{"head_dim": 32, "attn_scale": 0.177, "doc_mask": true}
Each number is 128 + 32 x the weight over its row's rms, rounded and kept within 0 to 255. Layers, rows and columns count from 0. Numbers have three digits each. The size before them is the row's rms in percent of the matrix's.

# up: layer 11 MLP up, 768x192, rms 0.0689, rows 697-713, columns 0-191
# down: layer 11 MLP down (transposed), 768x192, rms 0.0689, rows 697-712, columns 0-191
up697 096:132114153099136161128126180157134097086100138118135136138116104109104113178045096138178092144088132180106080157143100166136087137170164132135064134095159143096139144149087137147136182124161129066154116076100160130126100128155131086144153152162142153173116119176142124096085098137123112146122129202177155179119077107166129153082065189154161156142168181144123137149105169144074125147120149143140169072115193148100139163154140125138108117178171117132161141104162105120097148135075182167145222142081095182174164129159094055086114129076140134184141086140137160133145094168093134079
down697 100:144125092109164120100132134105097112116102111113104126090170129149161110108148118138194154141103202155067080162154151156182090126146048128154130113088184119081180173134198120092136123080071083114100128138174189094181085117064154131150128092089129172146065148119111141152111129102156145084123073126182149149190052141159106130172098135119129157113160098096165095088126126124132127102101053143107149162144117173133102098167148150089167116105109117115140146116135098104124141205129122214157126125161145147121114076143141129117147194115096153111116143084106151057088140104175148132
up698 096:155087126089024112099162128121098123126158123143130176116156122115147150092157210162127133112132092122134146184192172169099111163074135119147171127111131071085110155142068135149121140132148138142149086119075155117161095167131105095096142135122125131120119114101159146099095117140148152116188174116160061132109181163107130100127128144103114122097103112140156115080160127177138129128128118173171124145131131142051050162149118103129105102135128081151117086134119055145203127138053122129121109152115117181099116107065103036126183120161184201078072115107171094153091119155127113106
down698 096:128095184141136124100161133152114145123070146059122091117096084154113132117116095097086157107120081104202099087079102110146119083152134095090159092089099158145093205100169124221150152138195148137184117118162059134183138156143122146128143108079150158096148151131094173132111109102099140120126107130113104145114210081109119112118146127139131114096164088113133161157111113119133114184147112163142137099088155065163213077133138129150181146113160126176162166143117188148080137135142161106161077094160140102124074145136123112145071105117070188196130135110115117137169151082092122108
up699 102:136117115121096145143123155124190077104157115123140110112144078180146100086159122116139143132174190090098114088140161102064085107130126119098127110154133133158081149128150173197121150120214075160098089139131102149117165157132187147087173136113159100133113108191111190135143151136143103134130149085137157165144150122132132102110156155133149081170102076166104127113152158190195108099134105135090174052210129125134135117097103140115122149121069079123187107143154104097106107083176070094093114116149143048210108090099132137136185082141140068139145075085089109112144139118149137142
down699 096:113101209096133108172181125175067135137101165116167122143121112118146099153112148127073131147166154121124170072129093178083093115118092139158131142085131179094143088114152088112195103148138119079169134109111098174188130126133130090087099153148126142130157144072161068131126117123115165148118163170150143126139051123133083118074139099123134139089109116125170093188102179095136150141076041097104134152108108172150133113141155114110200137104038146125140100120142146161125160190076172133111093114123125224103163165124087126100105104133139174153135146121130146095188152152120115058
up700 101:162179171191168146113133129086098086082134123136182107105127178158127126160069133109153129078140093122174150155099145113152136104123086139129133108063116113155141090160121152110124118121119118160093103166121135124108121122117134124106175085093096078100182203111132111089074156114169136190180122100143137150107099096145085134106123099151169145166105102134085170118125120130093176098110110161129173148137139163131198192126136097164151151112122106126076084154077186150131193128073135080160171110110148181150176077107076143182147129100132197143169096105168158102149121192085049088
down700 097:141145146139106131124181135160140216119137130079096117134082142121069143176058140179068153122106120163162102129113072113146115141115108087116113116181137079173104101154122126151125116136087127120169180143139064144134097102121097091209094110172139152132135116128127056128192132152100104147162147146203124117123209101090114102137126150108069129131172129120198125166127103178102101172157128157074121115165127053108145135062148115174057134114172171131160150142158099161085110138156138180081118102147124138153058174145119114113117092104117130147083116137090106105121093178133162165
up701 093:143185114117183129151165077166141177137073096117145115182027138163157108111140196065140099127111107125162164093165098113095108104082130154160137140079164123108199087146178155109128080125149129190133101109108083077124146114127113144131139161104120127152168089129146108102111124090202089132141174116105073193176064128148109085128138146119086138185078185141101149111160111124111168157087148120137065124169131128092087116112136101147103144093117132145105173089140100096065065123136148188161087108095175154080116130144119109131105131103140176114112119160103121115122079174071146140
down701 091:134150115105125122110126153069124160109150129178088181110183130073120178125135118169107142139109149126157058187124125096168128101158137101155124135099128106082092128061128092095076149109116104098112105151127124170169169152104118144116132117131081146132115105086105144133164149196144104157115114076115124157104136139201159126107172130100101128137096171170208090164144125153107103092169097108118150120091140123107134208102134096111151209147083173099094109136164125092173141083117111059082129134140106139147071174096151179169167061169146156095194118136120166101173195119052148142
up702 101:141076151127155164118202077104147162080193146114178108086126107085087100096092127207154134144086169141102087132176123134141111110112152169136195096157171162127153132105202154137159147124151154098080123124109104061168060143129167123163091139152098100129148132110131107102170129115147153100146157107132086149191130155129143112068121138169136090137152086169119112138181106130166145101161137120070106183090111097129115122086139120115078180192099169184123212189081113098125150104142120151127114140126147130148102166105159159141118139101125103069081162113089117108177083095071101123
down702 096:126140074149161136105037106113156187106160123124103126089116191173116083146131114164084147135140154106077128134160130113126093139147095127107169124139133118059137105121105040112084072091117146190127141151149163097193119100082123119114149176106060129201146169101175124140126132112131106059126105137121167145135174126114122194114105152160146167104155174143137148117113139092128088102134124097150158129058108127113143203167138138095135175156139079117114120123102157173174128147167090134113164082061167146126090123076098108130135128145069181121157194110198127103143113075145169100
up703 098:149125150083189176177117161132157116147108132077109131127103130105136135153120129119179129174141118141169146041143139116140142102085161126175135116164143155166139115175110093089133065150083105155091164184095108094111057110141126103090137109145092076097157122131078146154107154173172069116179129119113061051141107118130153104098090190102187107104117106175123115102114180078185080134089116090105119139159142170109119128126164052110159081152138116112117135198127119133127117121132130124089156099121181175174142113106110075153110074131114105128121084186124170121186116198132116072
down703 097:110108089154102066096141126148112110072131135102160151136100107128074117112137171159192197146073127159151154100146150121140141105072149167069184107106135084200149148140167136123140181155117135090142159093094134125138108152100109185126129117122130180100170156141122154120164105114063091176098192136131126149177126069081083128152161188145075134095058106128129129129145120131139149063133103128159164092160120144130149079098174164164111177164116145205119116080096133183162118092108163166113132101144161083166153100138088104138083133134118086086147123107145072178072170121169116078
up704 102:203096119132081168182162154166193164109142093131105120123137137102095117142171108127137165130194173115155167163104203209052204154159157120091163165101093043076102183086089153125116119098136133160142137096167151112092101073138091093137094103108129153154121164180148139175122133162132125101140107153123087166129195164119173146127150156186109134158119142189129132119137152135107089185138130109156129130118106143178154142112115121088102080139189142140059147186111075115157155139133107141183158158096155097100108116127175147107123144122148123169119104160133116135099169143177142149
down704 099:105181161160110121144149040136102044151109124076080081063090157102186168184089171091124193101157126142157159138189074092167096091144101167128167188135101131166172075136130107123103181154135052113105105129133141143162136127124111173159151140133118144043146082160163122186089143083149168108100157073096149195159122099140104105102146157106105101158118103130155115093089171115106130092162119134151114091147101172140069148158184154171118090149152119135095155107119095089127149170157128115121103132143148078111138119182116158118112107173111108133169161097148102137109110129153138128
up705 107:139051127122084200139152101113126171161174100094156133158156106179068113124145058123065102137160089131139094114089094129133153144149186141182108096140096112079143163115175142145120117128160109098090100169135115135097142160139158171106088135130118092144097161115226168113088150106164150102148159088186146159172109142113145149101148066088072094177118092152099195158131141095138094102158111115099179138108123137035126153174127106128095101119126118092088152161103131136143094116141112222137125160143099138106130186099051118137137084128154116100088134134115124123141110190118167085
down705 109:079110088115120145132180179130138151180110081082149134087127120096142068125098081131100187139180153135118128172174107143126096151179095155149085137131111161129208138128132127156105157135126078103120134126111118098126082149095167159100066109165088182097091208058174084201126128088102123093124114182200117216113172083107122119116134085171097221145163140117151135118122166140126101122134083159088146133145158142111094159151189166092113126154128121120111150093118156089126149100168145148136098111088078138136160111130091126130134166105130152133130201116145149097097129151153093068
up706 096:119145131134177126171131129121135128108104095143122092077116114117116119150133047125147135131072199125207095096128154168057175154112097103163148085133127112127088063135151161174108116174188140125125140153106102102083120167115167163060155115186131132083112132143107144140085117132170109157082121091159101156155108129149094149135057151125140114130095140166082054133139080090075156091087128098099131110167147113133134146103170125160153105121107092155187106177146121175151150107142118131115103099163096085194192061139106056153102074115081177165124143118134075120180136095148129166
down706 092:110115109139097163177089086119172130133149125104131133128116157187123128163120157094148161132197109180077132188123089146132081108076184143125118133115105140111137108138133160063099069080144105099196163133130081120149136099132117150130118135080140127149150128109134149105146159122018126090126094160132157080096151104163183086110155137128135094126122083111151141135112137143186088160152144187110124130143130173166088136152228098129104164132195149129073154150085104171144132126129052109089153181167113152129141121095126132086124156082139138097153073154089171114103124206086108056
up707 098:159148166130127111134109156021140149136105058172133159113148183164055089093193159070164096174111133100118131102128059073114170120074124137133145104092089174163168134067172104137144135117148118081124134076090159149162084113093152052104112121112164150135113150136100094177181126151125114082117158123117113135187139144161165119177141139137106144125136076108134055145092117126147166113136132106128174089141187085089163139119168099124122154108149126153054169172139086135119189113080129095100137176165101131146154103132066127137170164108107125100116122130155064144148118139120088121
down707 102:151144099167120116184120119196163118161140184097095111149097178062118169148127142168084079115121111118067179126172145123112119158146103165155140148164170122164124148100100119139165076119138141117129140101118083095143183161127098187173108136139107114151141138106124104153135129130080154193169132131143186185120153123137098074106076103141120098127189114118127102074171178183147107102132132180131107105125134174136079089075187174090063124102121084170133098175084144051127082111204118140110088088106143118089126036142133117169067153157122166127129125135125110127087128104099160130
up708 097:123138123119163163144120109119173185125217164194109141171142149091146089149142145174118130119092118161154158188148136114134178064162119166082134131089127101156147124125118119099159126183148136164109130142153137108120101129165193132081151138107106163041191101161186154181079084164112150100097142184079126097132127120167138125139091127153166087143106133062134071189152092106156141178167131110107087123106084128085143121148143129099055188108171115119149148095158108131113115123116116123104117157125145158093065091115102134114073067152102146123090102141157079189132073111119192159
down708 098:086091138123157101135171129148105117138077132137147078058151092148118126087153105195138086163112125100136105091071091142095141175106159042150144118172123146108156118127165083138109079084123164146113114137129169083116119176108032188130107170121120092156127160152161120096161165120109120150171133117171111123126071201126136169106112150095166122128119144113069141163107095146119140098107098161133156137072160180144150132114089122126189105143140188085140194097101084163183138162130077134104157080062142112179133145152101159073108129154127194134090179124079159109170153155151116144
up709 093:134181126134109147099106111084111162141110088130143123078196131169141122095120171131123123094163140120087092167096193109094074127126138140080111136118164184137132089119144110144124107102067144157078128131164194110109077166129140159161131107104110154194127158133206137106119138137093109105081136156098192170099104107107123103137125080189121120153147132196109172192103138072214123107173116131110143116124129124086104147122086142175116167172081142118105166150125166168122091086100116175071152134135100133097025156162105106085081143118109110106096135140136098161146099113067135053
down709 099:130095135120150155114146107080185153134189118083122056140072097164068117145117157119117167176122109131126089141138100145148191106154087097161116151136184167096107107158091155143218095094168148159177147159106096162128175161128130086107131106120145143105110098137089126069126104170154166105102072174093080081101120130108128155113111171103104107130099117083173111125145194164066103071094157121135126088147114126190123098114192123110137097142132172106140097149123079119131165126129131060168181174117140109179159188127155062157127102122135110145111069174084157138129115125176182140
up710 093:138147218115093121099156139071092152119083191094073098155034158124140189155131159122113069139147089144114094120121097127103133094115116144139122159151139146118115180115167102118134156065119139079144000148142093123184127101142125141081127091092115136127135138175117150095160198144167118148087207143115102129099081078135124126108068150081081123157145115100133092158127174140159148100148107138092095107117106145129147201144122162116072087138179077157132152146127122147149111109165114151070123189110087113158164104182164152143162112086118152131094110173130146097121148117101114124
down710 111:131118143137154152152126137115193082176152065139125093106209079134150119155108156113141162141075149123108122134133103127121075126098147089083111142079138139097130139140156198177146064138130158114043170078112137111094152122092134141132125135193097133129069099093133146166128076144074147116130083074184163109160136160143142135144182158133127089129155069145132106118182080120066111155080153131157085102205100132171145107128099132104123170157102135125109134041156107138100136125068154107195079136173155154077135137103141096130127129203146073166139130089150143127172116123172149155
up711 104:177143132174179113174100096149106101147114162131114121103118145114090101119117085161133167126140122103129147130108160107126150124099105152101165117191122171161121124158192116127075124151142130162149144146128143174086141172128211078093119147165103167126156065160099112067163133110120140093092127146146178089078169099163082172195180174153097136134106118115103187071107081087137193074067133114105128153122082128131156160078130118101120076158175186193133138135073090129129130107097096131125134119127137170091112029084129180130137090138135202093108144120117153137092149150143143067
down711 103:124185118107110137145192125139149067112117122115164079131110131172145125113116159103090174124097150137069198102158108156137125204120174140160082146150144068125078186122105139162201167161174108141128096138172153089083141053122133083137151137072127073169178165157094136186125152161105109135129106098113125137173103114054142142112194087128133158113150130112099151148138138164120177124142144116126133127150107123074116108085081133074128179163101131095091104138179114129114162107142097164191053108112107153114160078155154096093114141059147113145165126138127121132078165066095075127
up712 106:139088136104125076109112154102101103106155155105088180109163127120074126117057087107130112125133164077150073121154165121125182080137091101133153090142156108127084098139118132146160115159202125097147081186139150110111142164111158179099120091089144163105157158143150141111163107144093132125152093136119126036129070122095162089183115156114124158120140130117096119123196085110102145092116075109178154132115144121040107133170118123130093140156149131186125163111095139138112062146120184155125157140186118076113115147136173188182097200125132142068151078088141107093095126144166044088
down712 113:134152149107095100221148087131143141092160154099174133069117106127150100120094165099125064123138082116155157095165126099141114159128182111163103123112093147150135093100106043147095160111175132129175134108120174123102124098097154144177121146141136155131101148112183141140080150101089154130136099135174163106139184096203175207176144193085142071081155140098135151108111134134119103087114169077145103117153107116100077146176080137114176074173094081164069122073149133161115124109104100141107189182159089103107157168118145091177118104150113092133126130129080136130101180075114161134
up713 094:058124105114163163108129196143137142190133146135145118161157148144120116122162121108126129122116117139149111127044132089084080173140183150122124121124096153145154121198098087157084131112109162178145149080112188116175139169079119138199108122139150139091136088168122145138091080133128108171146179141135191121196098128186132166167141111143123084155124134097129140122161104090158110065147174105126124177188133069145092120106106171106145111099101131113100156176128110145130202136128079207153144208120077136108140101134187141099180121064172170107128142150090120120169095140129174156